Weights of a small transformer language model.
Architecture: RMSNorm before each block, rotary positions, no biases in attention or MLP.
Training: a variant of Adam for these matrices, 119M tokens, 7251 steps.
Each number is 200 + 40 x the weight over its row's rms, rounded and kept within 0 to 999. Layers, rows and columns count from 0. The size before them is the row's rms in percent of the matrix's.

# gate: layer 8 MLP gate, 448x128, rms 0.138, rows 34-40, columns 0-63
# up: layer 8 MLP up, 448x128, rms 0.115, rows 34-40, columns 0-63
# down: layer 8 MLP down (transposed), 448x128, rms 0.106, rows 34-40, columns 0-63
gate34,095,171,203,175,268,182,202,173,143,157,156,224,160,160,247,287,219,274,205,160,161,191,231,190,170,154,227,205,154,197,205,151,212,186,197,164,253,197,222,170,151,195,172,218,193,205,262,293,225,265,178,186,219,258,160,159,151,208,167,240,211,125,158,130,198
up34,098,146,173,140,165,134,85,143,188,188,228,186,189,158,225,208,228,232,165,234,162,223,109,184,205,185,212,236,232,177,188,210,124,211,138,227,235,193,191,237,220,170,161,222,252,221,283,233,153,192,179,206,252,238,227,201,200,191,139,180,222,261,96,282,288
down34,095,131,152,188,179,285,249,212,195,229,281,269,166,226,213,172,205,204,205,192,275,246,222,165,203,215,154,190,188,247,251,184,213,232,225,169,152,267,209,183,245,213,161,194,247,255,177,219,234,226,226,185,221,215,159,215,221,198,279,191,256,212,165,272,191
gate35,095,174,144,196,173,60,221,146,147,155,235,217,204,202,146,232,205,154,207,232,160,241,142,186,176,179,183,236,177,222,224,241,206,175,177,262,181,224,152,139,181,118,224,286,190,269,187,209,209,262,206,213,189,193,273,189,119,210,248,195,229,193,170,251,269
up35,092,141,238,148,181,201,144,159,193,220,188,187,247,199,117,181,186,194,219,236,169,167,179,233,206,203,217,156,162,181,239,212,171,213,193,179,128,182,219,161,144,231,173,185,193,231,118,213,178,178,203,215,264,142,153,228,244,200,169,235,214,175,186,234,281
down35,094,280,195,152,207,235,238,200,213,207,255,122,160,162,228,220,246,261,155,233,177,148,220,185,235,252,161,245,241,166,267,190,254,192,166,146,169,355,262,229,231,217,142,200,228,149,204,153,200,159,144,154,212,195,223,255,224,174,243,182,184,189,242,179,190
gate36,094,186,188,174,188,236,214,162,168,170,215,168,177,192,225,219,237,194,155,243,233,199,250,113,177,131,207,237,192,256,165,231,212,229,173,228,189,271,178,292,157,185,251,188,294,213,133,201,204,234,209,212,193,228,185,252,170,128,194,243,213,181,233,258,207
up36,097,201,198,113,171,209,163,174,202,170,226,203,221,206,180,266,195,181,184,183,197,241,202,163,211,174,212,136,216,180,206,209,194,119,290,178,178,220,276,223,240,239,157,257,166,161,226,204,193,200,258,194,207,222,255,203,265,165,126,245,257,304,193,259,168
down36,095,150,235,256,207,179,183,157,236,214,242,269,195,171,216,198,256,172,265,176,265,249,240,227,250,220,232,281,82,161,146,151,188,213,178,235,157,97,153,175,183,248,235,164,156,239,282,185,219,185,203,198,218,213,196,137,209,178,223,147,138,200,221,166,199
gate37,099,173,201,203,204,236,165,123,170,210,219,247,234,129,154,187,240,170,166,189,204,233,191,214,208,256,153,176,197,236,177,247,106,184,227,222,230,214,163,206,162,175,277,184,237,205,130,219,156,169,171,248,251,165,215,252,259,271,170,228,185,215,260,124,196
up37,103,221,221,100,88,178,225,252,193,233,209,167,164,234,307,209,218,216,171,223,198,223,236,169,199,219,169,167,257,234,172,222,148,154,239,179,226,246,213,257,216,194,161,200,182,182,178,185,203,159,109,218,199,203,209,213,194,163,196,216,213,187,230,166,181
down37,103,172,163,177,146,194,239,164,220,175,281,255,236,130,243,145,263,206,155,257,251,192,157,209,193,191,186,214,117,185,237,229,192,214,215,174,213,405,183,185,113,163,217,187,172,191,270,166,228,252,186,190,223,179,210,172,190,211,189,175,134,202,237,178,212
gate38,097,132,135,191,188,148,211,192,182,214,206,229,215,163,134,196,159,236,215,190,215,146,248,202,234,211,209,116,160,247,174,174,189,220,270,195,196,174,233,197,219,234,179,179,224,152,129,192,234,189,166,236,132,237,204,222,162,192,155,254,184,162,252,191,168
up38,095,197,260,254,229,184,229,236,173,194,171,213,208,204,168,232,212,157,196,206,187,164,205,183,227,139,143,214,221,204,194,238,195,206,230,188,112,163,231,174,131,139,177,244,218,148,176,108,221,189,226,191,144,111,160,199,193,128,198,211,168,179,141,186,182
down38,098,274,200,199,299,163,153,179,164,192,166,123,215,229,200,230,208,223,172,233,198,259,220,211,197,159,235,193,238,295,76,166,172,193,195,182,141,31,169,157,212,202,206,178,207,191,181,191,154,186,184,258,187,254,199,184,243,158,238,198,177,203,257,170,145
gate39,104,106,185,174,232,188,185,228,160,194,262,163,197,185,170,159,280,155,141,229,265,195,180,230,188,208,164,254,206,195,158,264,113,207,240,201,145,206,204,191,121,162,234,236,195,223,183,144,141,212,156,171,198,163,235,186,193,263,201,217,167,199,257,140,249
up39,097,180,218,246,151,198,225,184,191,180,226,148,259,216,181,168,197,154,218,233,199,132,147,215,186,203,214,223,167,254,153,264,223,190,283,225,180,185,173,193,202,141,190,136,175,243,250,168,249,297,189,223,196,196,169,187,168,245,224,133,187,219,223,209,165
down39,094,232,233,187,138,153,157,235,258,252,156,198,164,234,278,188,143,277,233,181,203,206,171,290,218,157,244,214,194,186,178,222,208,196,141,243,179,95,268,220,201,251,113,185,176,144,245,221,229,222,180,210,244,188,226,137,234,206,256,224,236,238,147,246,202
gate40,106,217,216,176,165,195,246,217,223,207,184,273,107,159,210,203,174,214,140,206,209,248,212,260,231,220,232,161,213,200,187,206,225,129,192,57,170,153,219,192,222,202,138,289,201,203,179,232,168,130,221,149,177,170,213,159,213,290,210,157,213,221,200,117,229
up40,096,210,222,199,205,204,185,209,197,255,170,198,134,132,186,199,270,194,192,184,174,180,196,290,228,194,138,225,211,124,187,188,154,245,127,165,193,184,228,202,251,203,137,191,224,297,170,177,155,171,137,203,224,218,202,246,271,185,241,195,161,172,200,233,209
down40,100,159,255,152,269,149,171,105,195,228,163,131,156,174,223,184,183,221,255,219,247,150,63,174,175,184,222,191,200,166,192,240,159,277,233,183,164,174,188,162,228,182,241,213,204,193,210,219,203,217,155,228,188,242,244,251,147,168,200,162,146,159,212,196,240